python train.py --d_model=160 --d_mlp=512 --lr_head=0.00501 --decay_shape="linear" --train_tokens=96250000
Each number is 500 + 40 x the weight over the matrix's rms, rounded and kept within 0 to 999. Layers, rows and columns count from 0. Numbers have three digits each.

# down: layer 9 MLP down (transposed), 512x160, rms 0.0855, rows 369-394, columns 0-79
# gate: layer 9 MLP gate, 512x160, rms 0.0839, rows 370-394, columns 0-79
# up: layer 9 MLP up, 512x160, rms 0.0804, rows 370-394, columns 0-79
down369:495470471490543531501592483519522478479474426499555510520506425558484497430549489453478545453573526513445488582450494533595469460466500481509479505470509461519468553443446522536484466454503544522465528379522574439485398531501488546449570462
gate370:535479518510495505486565574545526624483523534505501502446441463519485489540490528488505543497456549529518479539447516518536472541552539471469561432498529488549513437498509502507542454495462475481528583526522421481437559534517419556511489534
up370:506500501524469490487523506525607426501501439483508529460599465454401505477434509550452476543521452508459569443558516491545499454543524456521560493522477481508444557569560521571496576532532516486510520526462519514474573562492471486513489533
down370:417530490491413476454562452499540442483474506537567484461502530484492512436498524583522484529551506508497483501516506541426517535486413513573510539536580525482537517451482487460504452515538514456559488451479527490535494459496538556481536517
gate371:557470526395532501543484563553565559497458430533503544458515451561553453467461497475415512376526563519498482515515541535441509605515535553500546548476528598466503462455451552508501550488503515456522538482494454476480454508532514530513492486
up371:497483499464538550553532454523529557492478546525477515528532431539514504473466509504512523511463537577467579500575515452519446487476513457490550454433428483540501547567604458500445541585526525528481415488507554551445494446536470496544530487
down371:520469484500491528485470415530563511478493510486502410513503530434585506528519464510478433498530486518555506466529520485477538535468515475507524484493465473532546472378510506464521507481444398439541481466579498508521547444485495557525479459
gate372:445508510582525478510543500514538456529484483491484537528541493539538471530501564450569460517514525553542487522487481514456541534506503395486490545460532536456555440494528435522455534485459489554412544505503499502473458529504478514478502487
up372:587467540466539452533471537504539522524547554511486471489556497495496532446554493525458492541570490496475440576518544519499476443539549458514428562488500545499474574421455496567517503524478535410494433493467571466592472573498444518492471494
down372:501502524458553581453529508521471559458461427504554519403460497534493485496469531478536487541494504573519500521471398456536481500453460547460507429491431472449485429511483511444470493514510495534446569542566483476495476504545449533463511483
gate373:552520553530488484521549618517502482483471481482475459524477518529506412490487516445495459484495496552492569497451517504442563525550507441416484521479461511475523503528508568555530521491469539551496508497502470475452527456528468401571494454
up373:469470548456549515481524526460516525443561492524535509547529481482525515416467473476501443521524448465464516532511501490497508547472457433497475476445555498455530487460525521599559475504524482465587535500535462516463434514565485536468452513
down373:493524511472524522546527619505564493474490488520542499463627455526486471488480477591447576471457455492509574525474496543516413444498543514548511498573524473467510501541468500493448450516505485501500521516533473510554420502489513542378463463
gate374:510434535484461480514530470519548506541525468497566526513468607495549485512500497439509504498486493544461400443531531582469401521519549450591553545501511484497467499538506548561549430478554474444537461463493438506464595580464394522453477564
up374:528570480455479429466535411571486473558509520504514521445459541524508448493483516548461457568456488535499448491551448569503461451478442430514524530498496554507516524433442479506468414437531522443520518505516520559502565501408506522458497519
down374:518477535567483456477486472414511557462483471509468461532463454535435465468445484485484543515537527514556532527450521420473484504494510488495494465490542492502412528498554508483499485480495468487503493449519489456520542440547488473324563407
gate375:561546519431479499440571523489534523463476497420456479541541498486520512514579580515480537482488549501514442426449491514490482479490507477477468459463538410530558469536439552452504465539490489522464465493484450500504473475572505452472500529
up375:477476447562537471537523514496479537486515556522541519455539485527521512541564483430444435525539496472507501471494493543497550511466565538506508538572425493485476500466534544487510458491535490430534458524473501511481608528533491546511449494
down375:444529541509585531471537534466481502464407489520463498456570467481493529512451461485485550509422510468513585469513469505489475561506507491507473460478527448497497547473523510462580496521455435545539498489498474443550448581513439438533501484
gate376:404493543548485485540489465522488509482529423546519502551477501509522480515504486528503513490464505504413495502522511414477447474556481509522454477453515445533450494508461473534479548500488567511512501458496510478493516524591520520495570489
up376:471463476467429532493510445459487502543544536550589590463514605539537503493476491554505540479484483546552520569483480445593538528553516514573514466529547501585493478472525494502468521504491537443594492518559479538524486509501495520536493467
down376:494519515509489511448550463498453510491479463499591426494469499458466509522572561487589546507537471512507461574487496496451528493481424518456505520503535542485453470470506502514493506539541550483479453495499524424435473537431503488444475502
gate377:471405470570503505523521493439555534440502514521594556452436486462519495489512477539459473485432515529497484474512482450429406461496565483487440559505423532549480485502498561522453478464418512443493494483462477556542582571491380542458494440
up377:601459492540435563444524556535611477566496473419511503551470480439466479537515499491557521475550510510473574492536511491486482510516483536506495481543501517439534468522571448554464563484552563457457505518467475484430460459458580523520547447
down377:473477458509499481524560443510535517429542537469487473528485482595500554445471467470526480459509519529486438519507470458524456530547499495464510509474462458552550497490502488511469513536497517413561469451500485514499557536455434438637558538
gate378:498498494497480461498483533391527511521515413505540525478508508510529466434582532473525451487429492533518478535512582415484463507543448496454428478515496568526496509534498581549457441498490574516572529469468442451466535526649487529534570471
up378:542568511456571497516461405565492557463425448459493470455557424546522483465416543524578450531434522567470496483437507474467552499537520546465439496395463428558497482494446480532487502451542539480488471512506509540510442518503488430486467488
down378:487507449581496537512486486524487500469592506470396468513456582503423451493521525500437543500526475516473515495452602489546545499516465538492479484506484520444439466566388526451532561523468444547452462484502476485415552556510514503512504539
gate379:496520430429483492459575492509574512544484557525484513503480521509552553528511453506501444487442546448552534467503524493487522466572487571474527563442525569520438500491536474549488487529542489528526543514409494476515446499445527557489579569
up379:485458488534469468523499451468433508530463482491505571515498506506507508501537419482374513471559427489538477430490542502493513485492536461554449492513560469467512545475489498575549499517503468475516539514489462487494508564562445471465508430
down379:481485462404500510530507464554475509548491460503504548540539491568508492555460467549489452518472545457515488545589429564449562454482540545434522557527504508502521501480499501499527479493513504506563470503548451484532491470430560498487525557
gate380:530533550443509381491504513477515515505435459481559556514482498513470603523519497440463547492504487491488473499499546438561487477594515462504507476512565511465555537469532478501537487554565439472481517421469537467499440443549457490476503529
up380:510469511460525545442517509494553498518467500518546533520482455547513509443544487586429511548454551412495497419452540450521506463433469536532475529495482493491487501367492437524467555549459502467536505496482541501515541480469483539486527403
down380:515498497504526431489491442484521505483512534530503537475489494430459568528524504527528509445481494508538455583536519565443472465574542445520602469561453476534535416436470486479494517409456491531465454502509468473579432536472436515507545468
gate381:474480504524497420495515558444474493492459451522469454459523535535520509523434489519507512496600514475505497498541479443521467516451510438422552454531443465555482483516480508506532446453539533460513488468440525521488551581481471488516510457
up381:463476488524506478495446523541574513428485460504527466517486510524560506489481493472478526547571551560476438506550487448514503499467557461463571537443542583497457562504465547484604549482500462522443473545506468395506464468464543491554458492
down381:543473527488519531478543461534525504419505527511437532509511504513484436499472541502521457441533504479583459510545539491493475471476566528525446517500456507467478436569481498527518540493531532502536504581544488457447504528500509535576436544
gate382:514484555445456449521535593503541501482478447498532552552507543484515504499432577498483542502481496537470414523517473497504422463469464423497476493450508509490522472484420481512569470556486471550493509512489520523446481568477475482565503493
up382:526453541461449508430436556485497442530544452493480480480478481527463487499542468502498519532464518488484505581462511501465472501478450537480482487483599567501497522495571471500449488481435431507508512559493558452500504474448492471475417484
down382:454566416493520490540489501454491480550478440521479546565528513440529462461462523468574404521469516530499491477449508479499536517477469520531516513527475560517460433555495479532492589440487482437501462446523485476480456455456494536568541502
gate383:429508510469475513464515530496474530481512393551450511428477475538486516519497469512442553479494510551449485518479477488452520528522423468514523524479495535520560527499427430562573487465502491546525501496551498552454471507471521473501500420
up383:531590491513532504509472507566485532534504457443487526500496477530450402426561538541473450496469496494490490478411447473477518535549527454544428496502470542394498529475467502530478496547526490476445454461541542552442466497479493542528527518
down383:479469498493506479470500541534491392429506483528511506510542487467538484494504536504506459519469498487484463455485480528547496520498493497517432518490512473491571413510524458472480480516539533551491525491488530529514478474531524492434494449
gate384:474467452486485560545473478440532530520465488441505510515575438516530497462550407537492442514470467497562460490481481448464497514549524497511429521555480457496498494527512491515497486502530539530557458492463454464505515498479469457501536464
up384:506565567433475510538485460522524528525498549512513613504462472463536532471462517512407567507518449481470506505556505506509484476481481509469503570488517483469533514568457528511446498500512501505435476413529480484475473498489469418541512508
down384:516463534514460536509582472486428534495431490495562518539499544513579534446492462501495482486457490499553496477584504524481538503488472463517489513521520445535487475486517502501527505496552535437464437438445566515492587448496504472529548486
gate385:527457458505541430481499531459479482472508570521486479426498478563488533488471442509446502465488542539519540483581471462481522512560501551533460498541474512496462501497572445554497530488499572454460490446532523491469462460482462535502506448
up385:476513508506484517483529500467481496509416494508463547493546494537597434522557523544468531507442467498486417474490538488437515492502478484506568479537501497473524466447514525469541505528468524579520551491500528421537446450500522453517518484
down385:519449513500499568507472499441552491498481456487503590560544495538504503550439516464560508497470466512500524493497452505472472465514418514511481451456530472504519503485587473425553484497491440514480480491529493483515506558470500536662555490
gate386:464434531520486541553551499455505523536474541494493448554541545449511482516525480493544563517395472399482529541466537484505507481520484460434451492462466506582512384477510442496398441547433514503520548481488472525507523469546489491542460502
up386:527474528564501471549470467464471573504524560536499417415463404517474502562515528547483523494489449521520488586573507566570503423469547485425494568452454540492513468445470518494547506497495573520498539465500537465471499520503453546478519500
down386:500558505570504485493483565521510553596547510499443460448484551487465511505505509588476469460538480458510554475501506492610513473571468480454446541502634489428500488560475531541449519444500489512493491422460481505505423425517533496498534462
gate387:544486530530439453489511499436538564534461470523512546495459519505477514457539473474621425489510532505494437480457538437474517489514483576463475519437480524587482560573505528470544481508572532494502526504467476458497510474472480473518539533
up387:461475394462579519569421579532507440473510549514526535407511579450488496477408496468452537477493495459535519487490471562515571466557503497540502437615461503410546553479483435454494493536475481488501495496571518470546554468550470508562447523
down387:508480512487577469563495546493453513496528491516508468506487534478473492478471507440583528445467442453563534469491473584509408566529517573513478523477571473474498545544390531532560504493526514519536488483510519537502531486591505506488481559
gate388:499440494446495527480553498482429578454526515507499471499480428527535421468509477502505459518495523443471462517505511534477471480584509467447541485486452539484548499528541571508385558516496523504542470551490499481416570489576401454556568521
up388:518491489545417480501483475420528540467421529541469481512463496485526553502561568500511544452500497484503527504520493514509532610548449589514513518489451525462508449540478481532545470437464435446495514478500498526492463566472477435527405481
down388:560445535401475441485475507493479479495501545493511424485505455523477577523521526471570456513433497452544474428516585519438478460495545484520498520447469561490459543508553532444505500444516562559539529517476504536514525522494445437571425535
gate389:503499487570477477525491544453466469494494490482647488488518486485455497545487507496516437501571409545477515492521526504562441542551435446480553523481464515506488463508493493511523560495475546523490586508538453478512494523536482547520449466
up389:469473480537540531480437441508491476505521530513546497481497620509450494548416520625434529503491540461459494549496473449513575492452547513508562540492523567476548521488499509479585501509514482493449534455534577462503517517479501541451536521
down389:435454514501582567532562500505542527470442469559439570488498491512496491489490460440536491506445533463542586480477541566478486439489551506518513523473500472478438514485538475512467516440504512463456491510486528544507481437444460409482492480
gate390:502494470455473519468510539555475528450523492522523517527581475489534492496480491524486432481501553493537514572456523473505476453486502530522515508492485516511526517590479540476535534454502518466447500428505521550564503441522497457506509472
up390:562541525556509525568479409478496487473480490482535529499466510496437510520481511495532548506471459448445546492529455566552532506491500526575531527522465562524440458459450570542525509565448520509453520484477461510501533500490466488498522532
down390:476577523587500496550538535513474515452472453609513536462594489514459491514500449460461521496512513509477464421494449467419512487509531571496511450512491534492520541543475545533491485492462572412506469506476566435502480522408513495592459494
gate391:444466531487460569479532489517501529485567509534568522548527477523461565458454509474482513489484497528488487468475483532478433589500466483529523449458489480504526463525447545499556586515479475494424477502587498482506537567410500496505426508
up391:419510492492576494517477556476500450495511426546506524525561526434531466471521500478547470474551525503465457491528516487515470505498425501509550462491467463491541463542547451516383502545550459535459474548512478513476479504523528428464482478
down391:463520491507504531494473385479467432522487533467545481507472573506520563538484403487425488522531419533461459582543505505601544519465506465494540460490512489574455531522397546509523510501512495481497487524493518435537519473521555527516568526
gate392:505532493486520525505528526511454518507508480510492464481468490473505504529514464475422550434505444523516510528459502534497477527499494452521443579427515494547524399415528441513503478502501611524551475557529485507485492539486533489512547496
up392:478540471485485478500472487488530490437504469460592464541453445556561497556454519495549500499507563447442461546538476531501493410530450434516488483521480462490531498518496466449488503527454404497504503547496471559438478585563456495472490558
down392:512551537430520568490554467493477527521515529444488484447584459576503536498525526541498478552430528557473526455507478465580467473523461557508494459474437433526515477581467558498521525508490516468488511462529482514475537523532475564394496496
gate393:473512486514565527505446575515524526543522455555544500560540461478483531513497488501501470482553505477480489478464532523512491491441510448520438528544509517510493540521419473542554529537481529542524469501445466470514515556442519564485537540
up393:488484518497421540503533573498463507520456423480495473518486498507492498548470526493424436492489492460538484513543534451530548504510523451445555428462526510491500510535411493459486482557490505527511506481511480527534521477560512506503471522
down393:403491539484540577491450488505500534494550603540476497492528456507479536505498491515509507530491566529484501463535472529511478470514459481519493551474538482526451409491495488544544532480483549456528490484517452461513487554477477507425499444
gate394:466558478480476548508488517491509506503455520529472600480469479481509511547490473509425449519530540419403566609500484485445504477486441383460464467519524511553532525549444504501503498569589508483583476492458541487551473517514487478476484479
up394:526487481512548536483475495501435395549467524494486609482494474483442504472507559522454509469490541406530514473504461515548536451507458472480514522485428503572544541542554465493510572539541461544479511471539448501505401477463565496511441533
down394:529485539456549518445449441528549530537523463568496471443532511545465485479513415508497501454512534509499503547497523504577524479480460507541466444474498527438505558459600468499459514454487533445453517493525570473502456462524567517509526494